From a checkpoint of a small transformer trained on Wikipedia.
Training: a variant of Adam for these matrices, 726M tokens.
Each number is 128 + 24 x the weight over its row's rms, rounded and kept within 0 to 255. Layers, rows and columns count from 0. Numbers have three digits each. The size before them is the row's rms in percent of the matrix's.

# layer 8 MLP down (transposed), 2560x640, rms 0.0301, rows 2114-2280, columns 200-239
092:124119104148113112166132156112113118110115130131139127104126100125107165145091150147159118154133140146128111101105139138
099:147128101122120133150100177118131121181156146177128151146092134130171093175123112126149124131164100096124128118153103152
106:132118129112126102115152105142129112141170100126140162161159091137122173112150126166130120108140158111129122129176161133
101:122107121099125109121109122160098135110118085133160143123067138145111114144115109169163097103145159099160169104150145135
096:110124151135125175119156108120098178126137140097118134123138095109131129149148125151098113155112180123170158153114125120
113:126140145110147144151119165070105152144155074102097117103102110113118124133103144099133101105146094105115123135180122104
088:132177092134136134124122128131109181142166126085122130096176112131119154095127136158116130102132125174095112159129160114
082:125093139122103106143085111153103134127108115161134120126155103114133130084104116098136096140096153117104070119125109129
109:126125136155122185139185081091089121112150129155128154136146128090132106142096135124129141133122137090130112141179139125
103:113132148118156163134120142124149160160152136103135131094116117168139141113119131126110134069161074049106145102123164146
091:070148115105112115139135153114110152159105118143148174125110164098119129110144119079127095099143155113110140180121134118
102:111157137110139133184121133137111130141134105110108134118170147147160104143119132122144171129131173114139111143162096113
093:142104122175140117139134097105143111146096121126151125108097078144155104139130164120129133146129113148123127126129137116
118:122082083142086155127123151160125126104132093129134166103099110094096129123100136140113134119120103121129123114135129144
101:143127129117150167136156119161123136144111116177130158135107131112140139169098107125131152137102124131138132107129140176
105:103149160122071115148116111157097127136152131148084152116106121155175125105080089132128093159138128152119121121154134079
100:123082056099119116135151131123080163091144156139143131110084143088139115104117113135171140162143137127189141118158093085
107:094146140090127130096151127132150117112132132157135097117147091103115105144145135168125102139134104140076192141118137105
099:085142159128095159140138158151112119159136137161144153154136124107145174171125131118113150144123112116110123098141129179
098:116124137135129129121145114145083136112162124087135110142109128101144116156146154128119151107155143184130152123109118155
104:142156090136123100133118089130163124156102108097107142094160106154120125134121135102122103122078152120151117157154125114
104:137117140154142136146110168112158121111142124127124140119127129145106113130133167084127150165180123160152093113117094138
104:146131155123138174114136146104085094131157119140101113144175081099121150088112134115123130109108103118126086119218124135
102:148077117140125120126097100140110111152119149146105153131137146117160138145136137110133107093087125102138171092148101115
107:128128133167182147159113098130108099142145133147122081115135150177114173154118089142093160106170119100126089154111143107
101:139093169148119137163117145123141163125132135128099168146108130132145114096109109135118157093121110130091141148175156152
109:141126134117165147127105132110113114163077119162087106153142181182091144072176141089133083092139124109170121151162098118
092:145156109159101146111163109149153133157154117130141069113165151155184161134115092131132134094121117122130131151124163121
094:150137098103149133181126109158132131108135151127124102127108130154156119141104132088162131129117158148091143104132119171
097:175128140126134141139111096125098112153165089127104109132124143137087139153115146115125134158125142115085096154124126140
101:122165108098202075124104141153090161147127099095130172139153133106122139120110078046143095103103157112100145129080137120
103:148129149096135157149175130123118087110123113134099067106158080130143112130138126144152120135150121130145111102144122144
104:099105080120139145174107132167151105127119109110122171144085107135162147110136134081115133149141141128163112153105108108
094:133120132128118162160083167142122140122106110104124115116137117133110174125110187106138163138129157092127127148154125178
097:143104134125097095131142096188146145133135173113094075107149096146159139105130148171140143146111133124152124174151111146
103:117077073152115103096137111143108113116122151107106110155133134153141154127106137140119140125171118138166118107104096146
100:111114147161096158157123111096146153161127115161134103105098100114115145094140161131137131126181162096132161149152154095
095:139157120146131105164102094100136086168127080137137137097124176151105115118118140124131117132096112108126140145155106107
104:111073139132154136130129159136175080133157106158163115125094136131098098140149129158144174117107139138112149126118107117
119:151087098125146107107109172120131122095128098107100127135118113169199114111150114144133149098121081128098116122146147102
106:138132158100137114111123130135146135105135123135105116110157152101153123131155112128152138118165124125143126132158107116
103:126174105086118083129107087132152147161135149165144128139075131158159154154130119092140121158159146180128127111110156181
099:108133131107146156102158137131115131135111094169161131091120129125106122114118153157160117129086115089140124154094095092
085:119139130158109116126136111134104154129165088137100121108154097086094144119119121190117108105082122089128114157136117094
093:095136133099132126143103109108097155119102141075133124133152090130108095137161105175116109122129152114113128124116116078
103:129090137094120117136100114153133161146146097120095113094108161172152100114126159148115147129100115121117135160092121099
107:118123145115149136137111124126130127140140108085127149118081106118129110127139122140178153125153092129112084128125150153
095:139119123126127090126128115127118146121090173107142088121135127160112128144115082129162136169118117161138142103122149169
089:146153122157176087159097131137169136140154119118123123131159166143126139142103184125095131161096140124140138155176128125
103:154146104108169127105131161128094112182087114147091129107138140154117119114135142108143123171140164101100157124108165148
099:134146123135098122138138138117154160141082140104095136109120123103131098135143168127139101162098117138144121136143148141
097:099101125134151102119158120159113134125152127130116096107128097163128139162142168137137118114166103140099142133168116134
095:116141126105122105152123158144124095129122117105126132157152116112111103134147161119160108155137125160149139111171144141
092:130165149128127090116154143118153132139103130109071160148147104126100134125123130122149070095114130109125115144098115121
101:130157145105112110132156122099134081130126160141143122124130151134143098147107102099163134100133131121162152128151160145
109:127148169112139156111150140125131112131132134145100126147120107095121138125114160107139178154121128129121144106116083115
089:102129104121119130150161121113128098123164131102149133108130142125159160104091075120117100126137122144134116107117129155
092:134118152097159148166078128138127119119115144157106097152113161132110136119120156149183121122136117121122148127097107122
106:127144147114152135114129117092130112138145111156130164124141141143100113126145123146145112154121125121149155111119148113
096:116169142154132126138159131142151109172081133141130129154103153120050122110106131131098163116103134112122130103125124144
103:099149109126150133112147089074147128139101108116129125146130122147141098108131107141131146085131090088126135137131125119
093:153127154111167093094193107104166106160121100157130069159083111156115156126133133143153123169125158121188143089135122121
101:203076134099152084136106131158134168149083119172079134122116128159108151115097154152104151141153137114120118116153162136
097:134110120113191130178137109114160073114132131131108123141174112148166135172155133128124127083145162111134123109109097119
098:137134126106102134148139141144146113134112135152118114162109128135149152163142152107146107081123131163149100146163099117
097:146097113166103140154106157133087160154125131091174111123128109108122179129144135133092113091109128120086120106114107148
084:135135123113176116163118125145135138127157144152110128096192124150118135140103123134118151134131154119152163132132169121
101:149127126078158115138142144108144113115138118127129138104093176092110113135135165143153157108142136122127140118162074141
094:162138103170105100128120138118140111144138109130109093151183126120146092119137124147108161107116142128072121160151162150
094:124145151137111133145114167168133145090158112086134138150146159150096135121117142139157124078112132090137167172145129144
106:163131121118144136183099137162118102136133129140136135087126095147147106123116140133130151164135159171134169118163122104
103:105108138141159118150131130107111132096149133109149081144094147151152128170067142079145150118131108065120128141138145154
102:147117151126121130116139132142160092092105107131131133193114101146142149162152098128145123136188151131111116155128160108
096:091112089106098123122121120101134134127136139110080144135123114109138157111126135151135094092148148086099168150095122126
098:192114125141173154152132105146114169143128148119147123147122116165151162084110154125140149174137153105107135128136088121
101:133148144110129102146159121050137131120128065106119098116123161133106169123164156152140117135138127152140107102121136110
110:103125117082133151072144169147122150157134150145141128123083118164148113112127103086109121121124133135091148082108127132
099:110119106164166157158119115130128114124113152143122113098175135110076139154113119092128147140077101155079132176118109168
111:151145120108119154102141096132131131142074153145148135149148094132147115082111132109161100148140140094132096139151148165
097:170130127144107137186140121109182117109171125156102093082162125189181140142152162130156128122146104166148084116141119156
097:121140121127111105148105143155140108114109123136141152134082121149122129130093106116159087073143120132103128164120148120
100:132134111114142122126114116109147165104138095125162084097081137135098101090107105115139114119140127125172139141136150089
107:103076130124100189159103143118116126127148098149176091115114135152154123068103103111130093094156152148121075143109149138
102:148127183129180145139160085123135115121132126114116118119130093135142157105104128110123165118099131153124106120134098086
099:142149152132154134163103124124124160129176126112149140154135150141142106097103110140103141116148113135130158177091090133
086:161137113174128096122129113072111098126126111121145172154142168116086169130128099119146087123141135139087092094124084110
105:133096131127111129113118128092137143142163138088087100156144130175134100116093081123139088129126107131126086149135136151
095:117129081140123137109101156113156134103164150123102112141125142109106106109100119148140144137145108111132098109116112134
113:124131094119142115123138149088119103122121105118117157134118142132143136144127155085126103124126136070154156144091121155
088:176152139102150106170109114141104110132112120107110118097136133127133090119118156115126164128130128140128125142138126116
098:188112072156133154157098108137128107166102116134134147095130122169122138152127114116105145128104155123169161138108167170
094:155103169124158102187118157122120102165159112154127143117128174127100121156116149136147148092122115125136112156161139059
089:142119130154159119078117050127111095132129144140103132132156136132101139101131140137115120149122158124160108115089153163
100:158145122098134119182132170153133173115122100119110111126121132154128156138164109104094126151125152109148114112106156089
107:151125084159168126113086093132123134099128093133144107120104137113128099134142178082099131116128116166113137145104108077
096:134159113112142105108146148125126131105132195157149122101144159149106119110149112103148156115124118111174125130123120116
097:142106109122130127117124156136122111139117103105126125178147106137162064109155112100130178135146149162137166094123172089
093:127164093167095108099084090131145144119152111126119095082135138177096115130133119129119161128136135107151109120167109128
100:153101121136083131100101113103096155098137113136130154089101140090138146156127114113077133080111122149096105127130132127
099:152133120130157113145086150146110151123139130089091159108120139129113097152088093151106171152134154109141119109111160158
089:125156109158088115110109145147173123115141142169119153095178144160136094166119110102104099136151104150111165136102128107
096:124113127157125111138103121108111133129119129190118125084171141146145096154147145092159146167176066157093140134137094126
100:164159154070139107098116088160123108134126138116130085161090150122158094091130171125139093132150167099123165113168134145
105:147140149073168121136111111142132162153136085130087111132103125185160147083133153154168125143159127158167130135114163147
103:129122156101081150103107124125113134103135108141128154164131143151172080108125136135121196109125108109091108103171125118
100:188124098142132168191116142160156164132132143112112117107131152131089154108099143145090142087101124117123153128134102144
097:144118145107145130112131132130137157135127136121141126150132141139120174111114139123134085153144104121124111082134113136
100:140166134136161149139102130135145126139144131146095113133163123136130135119125149097107100130113150097105180153143080112
100:159128093126124116135104138116159100151125111113108090106115114151148115119138157112133123126147103130073126092169159142
093:168148103137148166129111132110126132146123113140134150129175093117138101099149138144105086126147095109128116148132146151
088:157105142138107098141122171120143097138134108134117131108149141153116096096147137117181077163106114114116132185143103123
104:183116157113145153138165123105105143152159131127109131138187124122147121152142112135147082138119134120157130117157103119
104:093104107075152113145128096147151117130166120130108121133117168114108114124118088153088146092110112119134121145127150125
093:128088138121114145148141134121159106193143154144127126111126121102167158106148190097137132130186115158161144112115110089
107:070106148134139099163121149169127129101122153137115149141082133148152113104167102130145155135154126096106111119162147104
104:095108109100122132122129100133129160121178130118142113132125126143111090108115120130098137111109101084111100105082143107
095:112130097178137097096116137130148141145147111139130106066103185132154132115162210140170158142135127111099139124127149160
096:156115083167103150129125136095171145149154160134124098130132105111137107140146143116113157083152115143116108148143060138
088:130152120091110102084163121144127118165102148111129090152145151114108102109141148097129139138098131155114140120123100085
102:136079135117144118161092157117130112123120138097097139182150142179164115118136164129153111123099108111128121156169120117
088:153131112110146147128131092115179122160120116148119120140140144149123143081158093124092132157163187091135123123117096078
104:102138135156122140105129109161115116141118098166101078124115108139117097119125134122147108088143141130109128136157162109
085:121140129132103135155116138129152118120124126124093143132144152123171107133129168089091130144126122140122142133176153126
098:119134096101146123133109134117133131141093109113106133142124103100139134147156154131149156132099145121091176120124132158
100:138128131152126132150121106100141121138118170130097131116137134119129117115140101103109144112117125113134136137148143148
100:159147109161163133145134119213123182170101120125118118135139097138083106134183148150141144109164130171132121133146162130
098:152144135144154153150111096107130142133146115118128138141122098099143117121161175141147100110146151157094096154105093157
097:142104111115156120140114131123121146123103166131104137110189132075124146140150147147145106121117145119157119084156127112
098:139113131149145106179177136104116155102142121119124118131145124128117118122130123121134135136141137115140151143181163142
089:163125118164160149155175122127133175127110136124103123104130160125081167183107135161108108145122115170186153130135114090
108:168148116142111104111124126124123128132109116090109160122157165125099099120150124136111095136136147145134145093152149087
095:139123129129115142134151131103163141088129136134098136136145164162144127123172119153148093142123123153165123100172106156
100:210119090047127150127141128123095107170086102135090098154111159111132154138115129170104156136130136122122119157160137084
102:102143107140145155167135139111112138129126150153093121131134189131141064070103127108092190127130092117127125155134099165
093:135143115157108137151174121079096135166124131150131098118136136165124130134151116169178164169133145146190122158137116090
095:109128085188152158089168138178113080128153150105103097159123144095139135149179113121061099103089156161137131133148104149
082:078158128129101109136157132093150157138120108121061123095156111138124135109163139144147103116115155073119150126156137106
145:134151092173157171117167140109141114110119145150116112125163125135132139126124128099127157151169115137057128151146148113
100:131147117130128135126127111106136147140147120110141125116138117135156163109117145106124178132086109117141112103119150141
091:144110139143125127094106111166132118117096072119102103169155125115127157134127144134139119152082173113129108116161088137
112:132102139102137094153120113092122100145116117108126143142141155125165130109116144106135142133159159123098151117130141138
090:115148108115152090173114143143143073129136131131142171094108120143140142117176119136133119112128130157141130152109094152
108:123135162139138102146148103144111156119154104070124076124114098105118106126107098143137114125092146159120114157119127155
101:169131104151169114169104105091138157106126126126093113110131081117145123116135167136105168086148141114143152157101175104
107:086094145114120089090137181103125171143086132143148127110159156134156087065120120120128143114109136116132119139118116137
092:133114147125159138116159121115077116124150105128127121124130077114104159138165166156117159119152132120124116117116150144
099:149164130174081121092096142068085159137125154143107122103118147120144090137132125143165113121125106154123146117176121146
093:134141143075129113167049097107117087104128163146137121119139078076127123166136123125092152137141101070148082110133137115
104:114119114164133094153108144159100134131147114152105150122126126106146149131119089160131111138137135154146092172130117125
103:082113103105126104134121140117175145093056136153166140125128166156131102142153099106125179119144085117123123142084130102
104:147170137166140133141142120128087164109116076132138115111069117055112143164162121095130119115138121141080127105133154138
095:110102147156132120128108121138148119184135108152128132109085156113078129106155129136167103137126157090108106117128143146
100:084122178092126103170135142140144119123138136121143115101143151158110146106186168147143136146127146105141126094116116145
102:173133129147143152151127118122094083108092145156085177108194112102130140126102113097132104127097123100105112137169134149
102:137137136099105082141137162140131123116160133101114117124096136130102099133151147106136141135117147061160168155106165108
094:127118128102109113130093124130127082181124109146122146101141135156073148147119168140107147118128146168110148088127123126
095:191147137123129155188153114113187135159145120181119125130141120144167156154092136177094125108091149141122155190136118112
105:127143110147126096145114104116118144159138122100099151106147175108149120141130117139116125115112103151142145131160135099
096:134147141152122128137128136123121122122162133115134075110155129133124149090095092171115159131122189132175137141116117106
103:157095132144080098111093119124133144142176113104129111127137104098139098114083103162121125152093157127130124136158143098
094:135136140112127119162139091134124125107127164134124124146112152085130137111176121124155125121123105136139103107155119107
088:162124127149120088154132135152064131148138081151089122159133117129146139125151144159141093147097138136121083129124086090
101:089157113119156118124085085125157157148124107158128137165104138138148168129133149129148108105112106155124126139144143121
104:106169087145110135135169105153113137167130117106126105107164099129109136163098183129116110131117134140206135113133131137
103:163121071091132085165083114120133107146128123125112186139123143143118145125131147108148115158144110116121139153109139108
121:117143135112114134135100120106079118107147097133128123135102125083128148156137175102111145144155116135104136102127131154
103:129145123124165105094079165132141134117111138122143130120115131126142140127123101077099102119117198096104097164136125146
# layer 8 MLP up, 2560x640, rms 0.0301, rows 2115-2281, columns 200-239
105:129131095145125183134125182107122137147118097124144123110132097134154143082168138113140147134109129116117144150194110097
104:107105126167120101117169117133107124158134126158151079101093135088132132138157120119116123118134129107143130176143140151
104:114150103134123143134115151125169123141078128151142174104144139135154137165121106098127100163127129109123115135113110111
098:147174096140132129120132152163125114137109121089140086125132126106168150125142125136131175107101112132102106116128112094
111:120092143168101121114157148116143096180164126174126160111149078114163146177133123140109120130129151073097131130134100124
090:125110109078128097110093124112126152127137112116122173147128085098132137100152127145117119076139141179130094134102106112
083:102119146130123138112165084118137150136145143100191093132094147168102128138133124157093142134098112125164132128126082111
105:133150149086057137112149112132145118107133121118153148170097135159095076094150174158131110164140078139118160129107103135
111:095103117128121149134116067111108113121124134146135120109164095128158108128116130119141145167175141139147152106149160065
099:114124098137095121102150149168114152136119125098129148172159115136116116147160107126152136124178144117117137136117142137
104:143147113132108133153195125114110101170104124108133173144114156071126121169117097108103104162105137120080143111119078144
093:098140146140112140105096132163118108174145136126156127151106154102174097124129082142120162145115103154130140139144097103
108:126068159120104163105180142113105063114141139118146152099139100105129119156109151104124142119153140130153126187118113154
101:149083119143090125097148131136101102187165123101160144148114122144105135134111174151125151124153096100108149084138113123
104:116173130164138130106092139180127137136135116121123075108156119160117144168156160108132098118136129120118160156141126140
105:118144103133127126098115123175128132135134129114182132103123100137152121088142143116126133125113149160125164076136120179
107:111136112104141124106093107089095152116091114127145112117103107122152161080133116116117108132134158102118174146127143166
099:155114142105129118104167155140132077122173099118134141136153114107143143081121097115123170071156124125131157125152147128
097:111114114150112147138093116105132138152118133123115117119124065114115134114142118137140144112111104095133112166115100113
094:142082144133062127101143107164133107132116135139132098137144141102132151153138148101123149116130143172127108122106113136
099:045098144161121121104100127163070134144127091103140130154120147071164122145119123141143117170193174126087127129128138137
105:152108110147112142145134119114122152169151147130087111119162093143087126125159100140122155093139116150160141124150097099
099:100061120130119158138135099132132099110088109100129138107166120105151174094119157090111151102110107070111104149159082119
096:125092113120120139095095123148091156146116114131155130130081097126090150148160108116123148086119141085137115099137155091
105:113126093138136157145135171095092132112118152097149113107110150131110084117135101123139099077137150150124121117152109119
102:143122161130127176145117140112111150109102137142119157121129114128131100113173078130130142092202078117164104112134115116
094:127104105147113103115111185135114099187098163112145156195095139150116153142131140111158134148118135077110130096110109103
099:148119112130096147131080135131110147156080109084162100129130132150148132076137139151116134131157121187126153118144060116
098:158087135150145118107121125120113114139140123086113105101116109140111156091123162048134145122094130138133146129130088104
095:130140146100113152119146075162093151128128093106142144183130129126138102061151154124112137122148099191179155059121131096
103:087103204118125152123110132111104127148145078118128130149118158080162119128153088105107138142154153140150190110144168084
104:108149131151131119118178167120138130141104187115128103135118113134156113139104141087123110144101127088151136173126121114
098:128078125140121136079119109120129112109124189141131146100166115153146106132114133091114090106120126139139148139079102099
097:122115189157113167100141151155110104126140130133125163146112087099154143115127141093106148140109149107140124142131164145
103:140125151109139118113169148166140108102140190105117156105081141105113147082110108114113120136164119116042138135151134119
101:162104133129145114128105126126103135171153144170115119108126115105169119177156108128124147142121125134108139156146122134
100:110061116128100142130136093111126155139149075146131159112118135116159132102162102094127112139118141098097181146177135152
103:175136106111136126117095116106157135161120107153090105115132124116129166140123169067131111122156119095133146169110146146
111:162133138095085128128142124116110111144153118160090139118102103118169047154132125151158158179136105128098118103121150117
104:098090101134111116146144142131113141159149126110090134116146127160098120123133141162129107124156158133095127103122126141
104:105112140155050192115133137147089146128126157108186096162133127102116118109162143123078153109142115088132156124182132159
103:112112098132144114131154067153145138125152162117130138150156140117158126161107160137142125175124129122099109120152111143
083:131131148095141133124100131135155152122069130142126105107131122146093126116095098146158142138156121106155104147136119096
095:177130158139137143108102102133119116139169087143116103111116149100122087130156124116109118108189149150115168073146134117
099:120128147159157120127134144092100118158125122135175131167078080084134134138145157105124122131150134152122110123097141146
114:088138091129108133120168176110126101152096136119176127141125129131177127106144116105105101149146112142134113098102167121
097:121087133131104126121149113137141136151103141117156109155160106123117085121152130153158124144150089154121173163108088089
100:168114148140144129142134106106151139143121137107136091140113150124145141124186112096120140172139105124160135142124073157
102:153155081105083138142099131151142091145108152161129125108121110152109105133162101146125141145117137120154119090096112117
102:123116165132181108113154169165121117137109131148136094117137128147149128125115092150116144095126123110152119127153129132
104:122131116139116135096098152137131087134108116141127123141140162114093113148136138045126111157109090122072168092127137139
100:129121110127124067110139174153148142097065116158152091144111105147171112135134142120159109134100126127082149128105133168
094:116135085124070123115121169171115107098161126111152082190101129104136089137164150112135147135101139104105144162152120125
099:136137176103124108153079153154136139137160084175116111130102127146127132085166139111106178132133136123113121081161068100
106:106152107066121147146122084152126137157135127135114166113134146156121142108139083130110114146193155126133172088144124076
092:154164154133136143117106110134090153113116151116081143144093064149108140136157114123097133116158091080133136139101088117
093:108091129127172156128142130149155124117128164152153126162176127149186113156151097153107141146155114132122124150160145140
099:101139132057149126101125127144162135121106088132163112147098155152137148096124145112113133153125157164121102125129120090
099:102153147135156130169172089081116109150128134113104136123109112135166115108139140112090134174125105105126156130114116116
107:136114147090115160144118102129128163139104137132167107150116166087102130106137133124122107125118127110150126075115122084
095:109111131147090167133093095122125118133122147131155157138119120113163137142120109146110121144108126132083147127101157143
098:139112163094111126094098100113106148148082127112120188117158090066093121128129119103074130135116118123151116103096128115
093:113147092166110099104123135100103149139150152160147118148154145122175136113135115145097080106138105086088120118155111151
107:113103156142140153109142152117122164110126126134094134119108163099153064175122125105107140159116081178146110132137116104
103:131151125111123123101120166160107140141091108140125062136128098109161108091169127100160156129137146121106148125146138139
090:092106132125153168094071134130155084125126159095119107105129145135156119117159112119113129103077106092146111114077136146
100:097133155095102145113119118127113149101098117120152108171127129112136106152170110121133105144133142154131134110135133079
092:103101140146119128120161116155133104107109095139108156176117130133146100114162170128164121141132140117130159159140117122
098:150076152057135140121130112126136153160120148120148135168132104140119159152115132113075124144092119166151160133168096104
104:114167117156121142126107158125105151097140116159116093115134100128136144137175144111113084146128121103137112178145093107
104:108109076149134125104069122184162133137106142158148132099101130133113103121140126113072101095086134111115124124123107145
109:116156098137125119117153145184141148118125111165146144097150086113114145107169119126085123110110110128151097169127099120
099:113168125141120123097101104143120076122122161147120138164126132144175102118152087155118117132134142101147101127160146160
096:149123156101111112102094147107150126150157116141118153166128151091082112092130117117104178149165157107067151100126165118
102:109120125152122115089085103116122181177095129134104085144110135113118109115131113151118139123161126138152117083104121100
115:105111116138065209097062118150116123151171122177162120145131101131128128121165127141099122083143111125166149145124120181
091:086148158137132122160095119126144139156118137184083120131107142117120155139115110107130107162102132105134136141084108176
105:137144176138092158153163164090104143117104102090101138129143117106158118042130099107122127107123156135137134113179132106
103:139157145097117148149115081122118133158094097131128113166109150148123079123151101107156137136171138088087137120131122108
100:115109140106112145121120114177120140163124109097110126153128110127084126139116119114121148190103147111153170131140112145
102:165158097137139179104110056120108127093096141102120082125155123155156090121131128119117114102164140156118186142177111120
104:106128106133134130102128082130083149117098186118133128129159115144116121161147136119143139095136152158133122099106123127
109:124128194122135109108134119162127119173102091137122119133101119153112072130161102129074119110099157117150117126137141144
096:152115101103111115098091147114123078152100113121096099130134106124153165164134167124151160165097138156191155129096134165
089:164118092127117121114122124134090193123137126100131108156113138138136099112138165093139133184092081131094176119131105129
100:114128135135066124107135131137135092127147129144160152166104126154135122158124088143129153126163131146118135098146133127
101:105135088170112138128142075108090098157138112160152143140136113140170131096173159147142159117165178160122142149143145092
100:120104153163097163102121129175139134155101131130158150145098114113130123160118140104103109128156124087112128139143133092
091:101116127176116114085174121134109115136145159127155082117107138101123141159115124122142097112119170154149137056099126141
100:117169118147110122146106134144136140143120128105153096162129131157110151142197144106120154129175169133135133109201085104
089:098118173122089148103148113144110154122122148122137118149109098125141084175156144096118133144117105155187177117133108119
090:140130116104137137132118151110165126115136132119134120150153104135115129138123144159088075065166120145100120141165073151
097:120179123166110149165105116124180115131085111124137078146149102164124127151149146120123142099107110126097146119109089134
108:117108118165146143116086148163045124148112095159109195092146095108100136113153096129095115086114123159161144140142108091
104:108161135139150132131119088134117067154158134144106133141148143152113133111159113136151106122159093127123115117121154096
098:115142138146141127114151092131149174167148059119157071112115112148107145086112147137151108103165158168147144165156102120
091:144153142106115155115143137168103156137126113086112174145133097112112070179137119119076164134147115126083137056104120142
102:089158142112172113119124115213104122104068132078138116149103107111155131134143078125159119141120141144163133086134169082
101:085172092145104164101137093116123108138117129154114109106136161166130121142118101140136148117159144165127114098135117112
091:117130154110147113067149129147114153135121108136110142125142132112124158123123126126105118125114148139119128125141140144
097:131156152130119163097124129153143158132128115091126152182114159128113136126111144170090137108112150120113111111155158147
100:119089088148117170115146083103114153149135127111140101147118117060130133137120120122127109118147144128113123121153134171
103:118157136103151145145133135138099132143150121140106127117120100131155139112139128128102105106148105099135122157133100120
106:166127147111112152101086136140111091180098103154156218144112122120173178128125154127083148125113031093077157134108127135
096:124173098119173157113095122118106113116113147125121129099118114168117098127133158112050122108105119156117146120084153136
093:158147144120115140118116106156142132139091144106143124133076106144126113159163094143120140141135111106171115101123127112
098:115074153131110133123144151118127141120135182125154149139129117094119132157133116156154152171153096111145145086101093123
098:132137153139151162072127092150124104145147076169113124160149088111056112123126099110111141128081121069133125120145094113
096:105116093090117148133070121133152140122082103090127108105120063131150140057124133086123149132145173111141117100149126129
092:119146159175135152103131164142096139143166091096137137139131120114085106119137108099087131104129129114096110155194149117
102:110106167086107149115115153134089125115080132108159156127142156120160105090138117121123134110136115127173180077173109124
109:123117142145122123145185112125144110145125170165174128121144145144135081100127114120115131138132094111145094145127115074
096:130152132180143122109133133126109153147144132117135085122099119069165125117143115146132150100109130116137128125146099129
105:097173108139127152135171120086103141106128098113147139142128132113133145138124127135110105145114098131153146111115146143
102:128133143097107166138160121114111097139111113147122154150102127110132130121105088130119165106114114107127117089133154130
097:083095126164127142110145100149120119119100096125145105136149116084107078105108064109108163149196104131152131133165108108
097:100126173102154129150153129171106113142114133123144162084130124105108126131139096117135097107127132131127145082111154121
088:128099181208110172141100134117140134148158135160162184089070112158170111121149154148145100101145099099166145100147145161
102:110129203136110119097126079166127125173141117158155105192098154106096130138117143127124099142096096155147141152121125084
090:094128152124122122101103129168103136128125149118139102130143153111106135095140148136146134106085112092120101102124135135
104:130115150134113180122151113136165151122115117113108144129145129096131144132137140114122104143164127115109140095150137148
084:085153134136152131113114141112130120136116166068143126119120112086134140111097120079125138115112081116120100140133140171
099:138109173125142102118128126166149148173132125147164121144163147135107140099172161161162149156162106120097116139123117100
100:121084133140140152138128148105175127131159144166135102118110127101125152091085116132123150108115127085097107117113121132
097:102136127085099104090134114143114142128091094094171120139083095122116168124142139106111111139153128104143132163126128177
096:146127145079123126126165140139083094133116123098151119156138121142113115119117094104108113135108081095155127150170148115
098:154117123140164142119133129165089138155105122111126190124131119118127143103142132134096201147168148110107123132112094111
100:121084123116102154098107172099109117151117169139133134121142106133113133141120120076053126139170112122107102115118127140
093:106146114094115097101128122094122150098103115133142091198120124113129104135152116105114125160137110158162145136153095147
107:117152128172176160114180146116094129147152155142119146140139101129092152131147131127119129146110107114158146119097092155
092:170134186140069127121112153146069102131121133121167068134103122108105134140173151131179183171154070124112147158092105113
096:084111140166111121114147160151098102137135141155160111134138153153097126163120083133094138150130107121115164104140079128
099:111146116131117153123126132141124135177105101163101096172118139114122109168159094126106131147123134114112119091136105098
095:121117156102156105100149101130078131109148173111108169121099128109158139096127132113114115090106112135153168130129131134
095:136111155131108127149128154118141159120141090177150159117070098167152122110129155159125161120185073168150145113116085173
082:106139169171145147101124154155135125139151132124138094125122139124166128133117116091124154148138084148126141118121150110
135:103134094151117168134131136106155124108106144133149121131108124130137114108143169089102104145167127148091111151136118119
100:097137132140143169116111164078122131186090123157118124119119106138156094112106097119112129127127155172113155121150149083
089:108124152144122173107163132110092091145152203172150117147132134134169134123143116121109139140159040127115164140106125121
111:124095140112107183100107120165157085126147135123131112160121151129094113143122143098058129135114134108119142153122106171
094:138093158134140069114122151102103126133169120090117144112131132098092112144139113135116125127121136092116120133139138145
105:092060122131095158124110074113140160187096118133123144139149119129121117110138088098133126190137089107149146127110087139
103:149164128126111135102153113182137111115157144142096073139130156127114099086124115111122141103108148129164090134133145100
106:107105109118094153141102120194138105119131132130117126136120098161074133098156131119112134087136097105120151067146133142
099:146124104128141108102142154133110131193185116140135107128107127108139127100163115106085115139136129130107134144159170091
101:106100153124143180129141107158130150149151129134148151134154149121141156121116111113088083120105131102161149127120147119
096:086132133135109144088131130135112129141087153119155108121112143111135154119182134166122083112140162121142174130098136139
099:074091170148124145126114161099107106158128149162102116138168068160126144113161135115085121121159116126160151154138125096
103:107107121187132119115132112164156131152125163101161144135143133110126085151113155109097113096128156143136120144082122133
109:119113144123105163119098093112184072126128131126149124119072100082105101118142110078097164142176105135164140136152162088
095:158164137136126132113145138133138135131131144113098167150082122147184142131142141150091101123148111113136110108103136129
097:067150142158152160097159094137115093156106130156127132127105095127144140085152141113132130151158150126151159125170070114
100:119122117181118146126127146095090165123127111191124089126137112156142155091149149091081113164151140144101117151130116156
100:135130132095145119120141132157133123098094094115156090146093099140189121118175131101090089153109147133156136117162135150
096:126112154100131132110146206136138103103099105118110135145131165126081151101156132119127119144122140131138149119116090142
099:107142067123113105116118138127146106171105130161090132107126149134153167107150158108130146125117127153104093130147121112
102:138096170135143144126122137133107126090123115137108140137134113138145158126118131124097094105137105097108119119075128117
100:135146148105131097100087119148131141137134119124131106138135128120157096151129117129090172118141095138098142182179117137
099:155144143112141150135148114117094075105123137097161113152111141153093116131127154099123136125139121192129214086144110135
094:113096141132125133099123094129100131171118146120124115138120146136130131126114169122085136153119166097144154126105124130
087:133113093133108148128123128105147137105151152137149115135130113127126083111168099112134134101180128125174095061123112132
100:118153119135120131085154134149131092132115194152127110147135109130181118129154102137137105142150152110139092120101127112
105:115147149146146144114123098128120104107151120100146125134116107100141127094120130132146153098113123135097141100160081089
100:118110131128146097118081117141174087166133139138141144159122095186134134121115122167080131128134134130096131138144132138
117:117127144143150138111154152156105154106130132100116116115167082097122117166110084129144127137148123096123167122134113133
103:103134148181138133079112174144133140155122124158151121132093145127154101141105092099150097146148145072121134142098136098
113:114150146119090137131139124136103146137106088103086116149120162093082151130144162097120142170147121123115114104147125134